Part of a small language model's weights.
Size: 8 layers, width 224, MLP 512 SwiGLU, vocabulary 8192, 7.57M parameters.
Training: a variant of Adam for these matrices, 121M tokens, 7386 steps.
Each number is 128 + 24 x the weight over its row's rms, rounded and kept within 0 to 255. Layers, rows and columns count from 0. Numbers have three digits each. The size before them is the row's rms in percent of the matrix's.

# up: layer 2 MLP up, 512x224, rms 0.0981, rows 30-48, columns 0-111
# down: layer 2 MLP down (transposed), 512x224, rms 0.0925, rows 30-48, columns 0-111
# gate: layer 2 MLP gate, 512x224, rms 0.1, rows 31-48, columns 0-111
up30 098:117149165165124124118127146153160155148117133161111111156176116141132110125087155095154127117090140128127118104156124124151103157161127160129146141150148088130151092135153136073119106138134129174155112132135116143102188128140119152109129135133130137144129107168133149164131153153181134140143134113121105118101144133142086143139154179164
down30 096:158151146150183132093113146094119096107131221154108147116143092102093110133065157164094140140157122110149111109127126095137103174090127134136145106202081159092104107123125141148146169102132145142133132091140090123146144144097125108158156104133140139136126121118102116131148108135099152097148149123116131135104102136152118112142118156148
gate31 100:160119145112123161120119116109123112107133095109132168164136075109136118134135147131101145138136164103109128094116147078139165158117129108096102117124152118110148148085090132111116132171137169097160092093080156157142173117130149163162101096107143098096138153164133109151133116122149119148078144119115150123089161119139187118101086152144
up31 096:073132135145160144164153148142133150098133134117121128124099122130150113086112160114093134187091117123125089118167084114145138119152088082136116119148122136104120129137148156149122129146194113109106146141116149134126124155125086086146130172114143146107152117155135150109140127133160105146109115146097123142148171116140130111144126089127
down31 099:149118132146133110136139117109097126114111067164116141115112102147139132121118091160143113076173108163125127146115109177124121163102104164167105160124108149150114177166113146149127132117158139118093166132187173097125081166103092141154106162119119141128127145104139111142138120155148121166117135123132156110171124128126104128117108097114
gate32 101:119147132124156078124128105122113170174128116167111119122112104106149083126089137113136115127152139133161116121129124129135159124115132107098118126128134123128122095139129092122177075124139145152133089134125150138148082133145143136098137139148113119140131147174119121177134143170186107135140133093123121130103165138103154129077098147165
up32 096:175098165128121140146122159156103144144137147094146064124134114167114116119155156128164113136120149136152147147159105128081107134128105131128111088131149166076109123132131183151104143104094137107091131132106127104135143118138119095131127122154110122138112103089133171050148130138148133128133129144132126150158083150114135093139126125112
down32 096:117163143100141081124155139142108129119088108099133129122114131130152122132108149094154089138136125138137171137109140077177133136084111128125135125156137128139134180152114127121130128138146121102142113105110108166128084150088138112161110129108100122105122097125129132117086091139136136109139091141155130121148115194122130127112105129159
gate33 109:119133098123085169128148096149114141121115036123139137163134121128140150133136152135135090132121110143105116134129177159101134155139137104130138143104160142164100092138144096128151076130155144139117108151159114132113133141146140119119132094133124104081119154141137123140155146152111142155119163128116211144146108150130148177103112137136
up33 105:141124162126116124134128149113130103098154103145177107155121153107131156145126152143123153098114134129100106112119130143132137115131149121149132144118119134153118116097150159149154128132126137150153133098187130141104124119163141100111142132139179139124088143111127100125142147152161133113127115140135190183144090092123079145125073095097
down33 099:113150161117118132120103163103139122148144247138140115125098117121133098132114138130114099095137126144170101140123109147123098146136120127151140107142150118134113117085139161136132140131132110138099134116117138141103111124115104132156147151115137153142153115125140124121119163102156092122146129145132099143128115101112097134111143151154
gate34 102:150126100149158092120100158132130144124111099139146183118101142088110101125122126146088153160126135125143141114136142141153145178118122127131139126093122126132135144103094125090132117166129103141103132129144123101151139106100138077113118203155131138125107140118116128108141132143103115133074101138121126130135121108116096142134115196161
up34 100:123180139166131108082111108123159131165123130117154151133146109130169109145163143118126141119151115152148147121151143128160130117141134137108141102149130105145132146124146114137119093155133150100109114156177154121166117103134143143135143131136121145132101142183101143144128089117136125085143108104128149143130170082133144128109076134110
down34 101:095118142136088158104176120098121117126142190167159143156158135099096129143144130136115125131107121127108128113105131136160141175131137178149167098171097149139100138144140089135109134088115113130131156136167128111154137154130120081097140141139115156146118116124095123125138095094113126144093143105117138145117115128090106119111045114150
gate35 096:149108128168170097124147129132144115148138150152122136130109133108153150121163104142155123146148191156109114164116074150158128169155143121099093126142151140113150123120156136113153149132129115160133124091167162163143150109099129121147100157166101129095087114122104134108141155130137108168147143113099155120115116130146175082136142086142
up35 104:117118125137088130122092136131126157152097145152126106171154133108129108097134153081167096065141138135143122148120159164112140120139100150144083123131121115056144119125102104090143133155127094111145145115165125101081125117113194158127134123097095125103137109142123122140153156081150161162111172178167134157099139114133095142145125110135
down35 106:103136112151135129146159106133123124176145127121094134126133112163148153142120111147145105187115146115133109115132119138137121123155117135104156150127150153131176122104102132098083134120105094163123104089087124149110123143129102150138137199178130110088108117135146099105120158153143108110103123129141161116100138119155120100153142121134
gate36 097:145124152138141142112125161137146114141144112136161177158109139105167138099108146120137094135092149137131093098079192108125103144149146121098126157126194119124169139133116110091148131129109161080101131080118128135096123124152128162109111169113103139111129123091124138100137121166133121153125151153084110135106130104081130185092131131144
up36 102:111128103094077112174138101128112096129152140121158109164148127128116161105146109087162115145147120104115121161125124124115113149119127088123112108132125129112107128142136146138117115093132131157119112164182130165130135150123110126086134092148152089135089150123139100124147132144085172128096167122157117124134100130187117140136131143103
down36 101:116132120133086165166132144111125096111141100100191158111188148101094135105103154134141109129115105110127120136148149116122161138129128136163135108183111105115121109142148136125135107117121128103133164141086145133135080150102152118094145121163132112146122136131138117102121141150145127138116130111159128126106150118112155090092132106129
gate37 105:184119156139132118124154167119123111157149150112160109125125121090120165074152084124102105125110132099103157102149150129180162159120150121139127158123110113157123131120142154155120109148118112135116103164140103179121120148123097130128147150176148148136147149153146108095167128082121129138101147170086104153119136123167158119128147185146
up37 099:125158129089174134112115097135099153126101082110078146092112161110134121157133151121176136147127152150109106130104119162117078126190114152126120121151079125098099144122104132093181137090138144135095140122120170112109161110110136130140142107118125117122145113112121134140133111144137129101098133117142103120130134147160120144133172159122
down37 100:132133127114120155124157130161129118152130100084149141135157149116094132101106147117125143133140180125084124121123138104126117122107161110114151166124113183102121137130108119164128095125103142145095139075110105141114097097100135126094125163191109143155116126117153129118150120157155155096166132144123139138132145124137162154115198135120
gate38 100:140153123147108165132152133142155106133138104154099102113086150124079110125142125098107122156146162136143106128101113098164104129141146171174132090165115121164142127149160140094149131104140104124155090160133094149107166117101129137127142141115160087127141113119173145177137105198131127154071118182133175131103136139140120111145116120137
up38 102:181115110158115108119154094127144160115126129111184129127119158123173092123132186139119149121146134119108105168138120152087137166132136108120139164159144131118164142127138104133147123127116159120123114077092133150095132152142153112153123132159168177111126148169130120118144146089161166150107106143092136102141145139111142136142154116135
down38 104:137120155144113144155161134132140118097142092118176114130137132124159118134132149127152134136109153146168165109124145122112134183129151150128110144114094118102118096131121119134159108148149134108127114109122153156062123106109118131129123156127125192145087159114173123106121168164139140118143119126096148155163159121145110128155159124106
gate39 106:166142130112172129132154072113162161117123126134153128192098131136165119088118124149116102107145106149118163141097103102148133143152140089117152115155065132123174119129131144116149117148140120129117147119157121057099101151144142157119105133101090121106125135147173152140172132130126105156125139170114119138142162130155156123135151129151
up39 100:116174115133128131117122119139112155158080122138115150120099150146161150100101127102150147106091134119146149127150148167116121135145090118123096146158095137120155034107109103143129114133079086097184129122110062131074116135139138155095129138113125121102125148170123124153140158119116146142115186175178139113112135145144163129155156142144
down39 100:124162119110135113107057081112108167144135125181144123160133119101126113137156107162124134125118107113159124152129107121123108102086158142112080140104087168124133092139153140133122130104122142124092133105125139138123126124141132118156111121096126111143137099104114087156156130128175138142120138154141113189112074140111138153103185138098
gate40 096:110086144133125097106143150127126127109128167148121109126114152148110141139173135149124114136123141115110148155145124173084095121090105134120098185129095119136093097163148082116174171130084134158119130137147129147160162092139125087126140113141136118064135116130134098109136076194103150105112139170061155086126117148158101149125146129117
up40 101:164160125133124125134143129167075171170102114130172135128126126128110115125082095147165128151137136115147119093133171120145158140124124138093136091128148087125108097140124143109114131131178171114121129081148150128121127118127135120169129174171081161136141130095151119115119168085146139162080134164119114149137128150150124152132102160127
down40 099:148114113125136107119185126127139068086172088114115119156123140144100121109119121159129088118110142143127125095147121112132145096164179100132123149133156133160173167126144067107167133157138113118127106133127175171125172125132128133110119109152156135103108115127155126122140131150102117165131155061120123145144112148111111129114125126164
gate41 100:159151168099163152120118143124117102112148145134152130086093131146073184126109125180132117129106138146149124092113143094131114165144161142081152141150129111136131122168125112153136111156105124141110162088110097129159163114119125117129110105133110120141130116163105085134119099113133086105110083094102122147128172158112114169130100162138
up41 100:124149125153116086103177119147144115138135126150131088119133153078147108119146125107142124180199139148104148165149122089148121113109143083170110119124095146123132125105128115103153147126166136122120108106125129127123132136153157114123160129153116181088135125132123160121122128130109165133124112156158156107141096131118154107120131134154
down41 101:119125130148142111111175139134129131133104107096126096115119148111156131103118132134163165140141139119130172148187118079148122150128129116168115141171109149180104136128114160141103095134125131118140092125098127143131108153104131091147140104108119151106140135151117160123155147134107108125128128181101128123112103083110117152114172165140
gate42 103:166104095130174127117130100127165134164128126124094136126129156099148109156099125145139102139127150157147153147097104142143104168176155135142149137119107111143098065119146155083100187128135118152155102149149117100088147137157155175126088109142148129152099105178137108134138168132126084170110123150082127121139092113167126137109143098133
up42 103:141147145107117116080126156117128133120070133120084125149156103153155133132140098155103114101124134100118115123063142190140125121108094153079186142108179146142136165122145121129110141130106123141129118141117116127087154082136141159099133108135125131106098156081102112114110146155121160165164092171134120097126131096122120132186126149093
down42 103:110095149165084143163134116131126091135125130111106153099146127112124091104087144116061143136128117141118150130125157158077129176112137164157189086138125138125146156109153156069142098153108105141135136087127135125136147145141165130113149151101112145107156139152137126117128156120152194149112132099129070068142142073128112100147104105125
gate43 103:143108148138111103133139121149109118128091111100090122118091149131092161070138106132182141139149146171129149116044146136119142156097114137141139123111082125088098124167105166138128093116102127139115136118112109110157098089077098112133154112113121140164100142116100131101110111119133118153113114092139121149072166135130142087142137109116
up43 097:118124130120147181090096105100120144157126118124156132116152143112137100136116127140095105152136138084144115125167131082147096121194149128140144123139135109137132139113171109143127118145127095106145108107149165116136137179141174143103115140128105135110129091137153133150151148111113156114119152156131147167140141153114111187124139165165
down43 099:134173129121137205096191096101096142126119103118135121109124126122129123125114111123136142142124125132127115152130175129118138139145129135145145138148083131140160180157104161097107058139109108132121101154147150109135111148117099129105129146125133136161124120137146129150183125129133163141086116095152115134127108124152112137167141120131
gate44 110:112131170150172107142144145099108115141114133128166120109109101131113112083088158118147128154142112093114175131098169136122138098131169107126122163091119145133133150154131177112145125147125087124138113166125137123135132111116110113122114159154167095092135157148120198123126126146139114121167111116111098115148166143114132158126129090191
up44 106:133137113116113140129150122115109115115149129125122139161122163133110182171180086115133159140136150163136107127192140100114103121105068161123146132128114077130131085126095131127121128128121118136108130109133188159103129155123169123132146076108118153124096135104178105136149121161097162136091140139141149151121110107137113105152149105153
down44 103:147082125106111120140163115139130115153118115121145103109112098135154106088093147125151145105164057110154130106139149118096137120124151145138129079135053135143126121124160104132125167091115139114166124115116121159112135113164135094117106143169124142114104102101127130143113166101103118131114106090116095113139158135118141122142080124124
gate45 102:152077127159184100102134084077169157101135091149133160123089183136108099120105077150093134112148136140138128086176135164144102163141154108100118142115148137131104138159152155153161104159139098135128119100135142168149102138091110155155117158147139130107119083132111130133167128134100107134155117102101150152139125153127129203131142165112
up45 101:132166151114122136139159159115104124167108095100152122138151101133116174127137144099143099173138176093148143165114128113101156141163121151151125133151092180142123162096066121151076080132132136127083109107090109109142139158111126121146139134169089132152146182138149120116117134108133155093101118134108084125140161082152125095109134131128
down45 103:142130110114123100107141153149101130139128193110162083120133127098129099110136160167113089149147160130115124142134139136144158121085082135138128117148094138105166130142147113161103058094081151119115137112152097115138111119140103123091133160143098121137110110127125106110162120068129138115125137143150119122122143107112142126134104153096
gate46 100:143124130080111122102143102127098108127124105113095127118113104167111125104122116148138130113111146159149099162082141152137127128109114122107106179145116183140115153166106141140170112136110116143138146098150083105129190169096154181128114134150139134114088161133117097097116103143083161158153117153088177140104166146145131143126164175129
up46 100:114103103071108119133104093153097111110145124111107119119111101170136142145141124147136108138090111119134074174132128152118093090099093117078066146126113150138110125161148104137140127137126114126107148158149107115094180156089154179144138121110176091138130151143138141136109175115124172146134136161111169100147126131148108128117145170136
down46 097:118124125142133128161147116134135102152175144131073125094109125115127105159134122119108094172116087133115110158123120148104137142112107094122099094139169140150086119094140118092136174115145144124139129141118151132114146146118161112140112124167108134132114147136150127108158115153167132137159152160085161137091146114129122159128135165100
gate47 102:145138100113152162119153148163148153159110108134161115149131141161111125102078137103153152136122158123125139097124131094170133097161136126176095146094160137170105112120117149137125132120151125118116165126135133126161109119132080139132108110096091112128130116120142166137159129132153161112142085137107149155069146128134136144103105181165
up47 106:136114127117124110108114098150164068121108153152139087117114156127150119120133117078082118145098100131148140092098095133155160090162136126135150149112117115119146067112127149173142174142117101106142167129116101142147082111137095119129130163140144128120152121117132145135094103130086163157144134113093114143113107142115116105141133121122
down47 106:110131121107132113118153142099134078089153148119120106132168104115123153132151142111141135152153103117189137137134098139114114136116130112121115130166138165109164155108090145141117101115128136122155132122132121157124162115136108124178159128133205092118112081129136131106110103143120105134130162160132133166133130135125157138114162105116
gate48 096:100134139151168171119113193084085150135136158127128154134129104108153124134139119119116081109118100137131100116123163168142139121112159122141100089117124129099130141143126140132150135146150103122124114117154114123146109155126146145114128138152104134131148126172160080165171114115135167106148115155104123102117176107143148103133122123129
up48 095:147099120090151089097084080109099152125123104158150111098136114128156142086151132147097129100105123185118107190121095139135108185138123132128096108118057158113152133117135082111135122154096118141135132112143150130127116129154103110174111121118151128137137149120134117165137126144190106130177120113125158123132125118093154104113101136149
down48 098:127114121145147108132116117133129150120136154109135144163110119066211132112157107095115105139170145175050109130117085104090102105141161130130088144129144116121121129151130114132118119118102117133148138109122112154101095157140129106113144118111183134082142091110171117129102111166134115106141112140098144120108122147135128131110116099140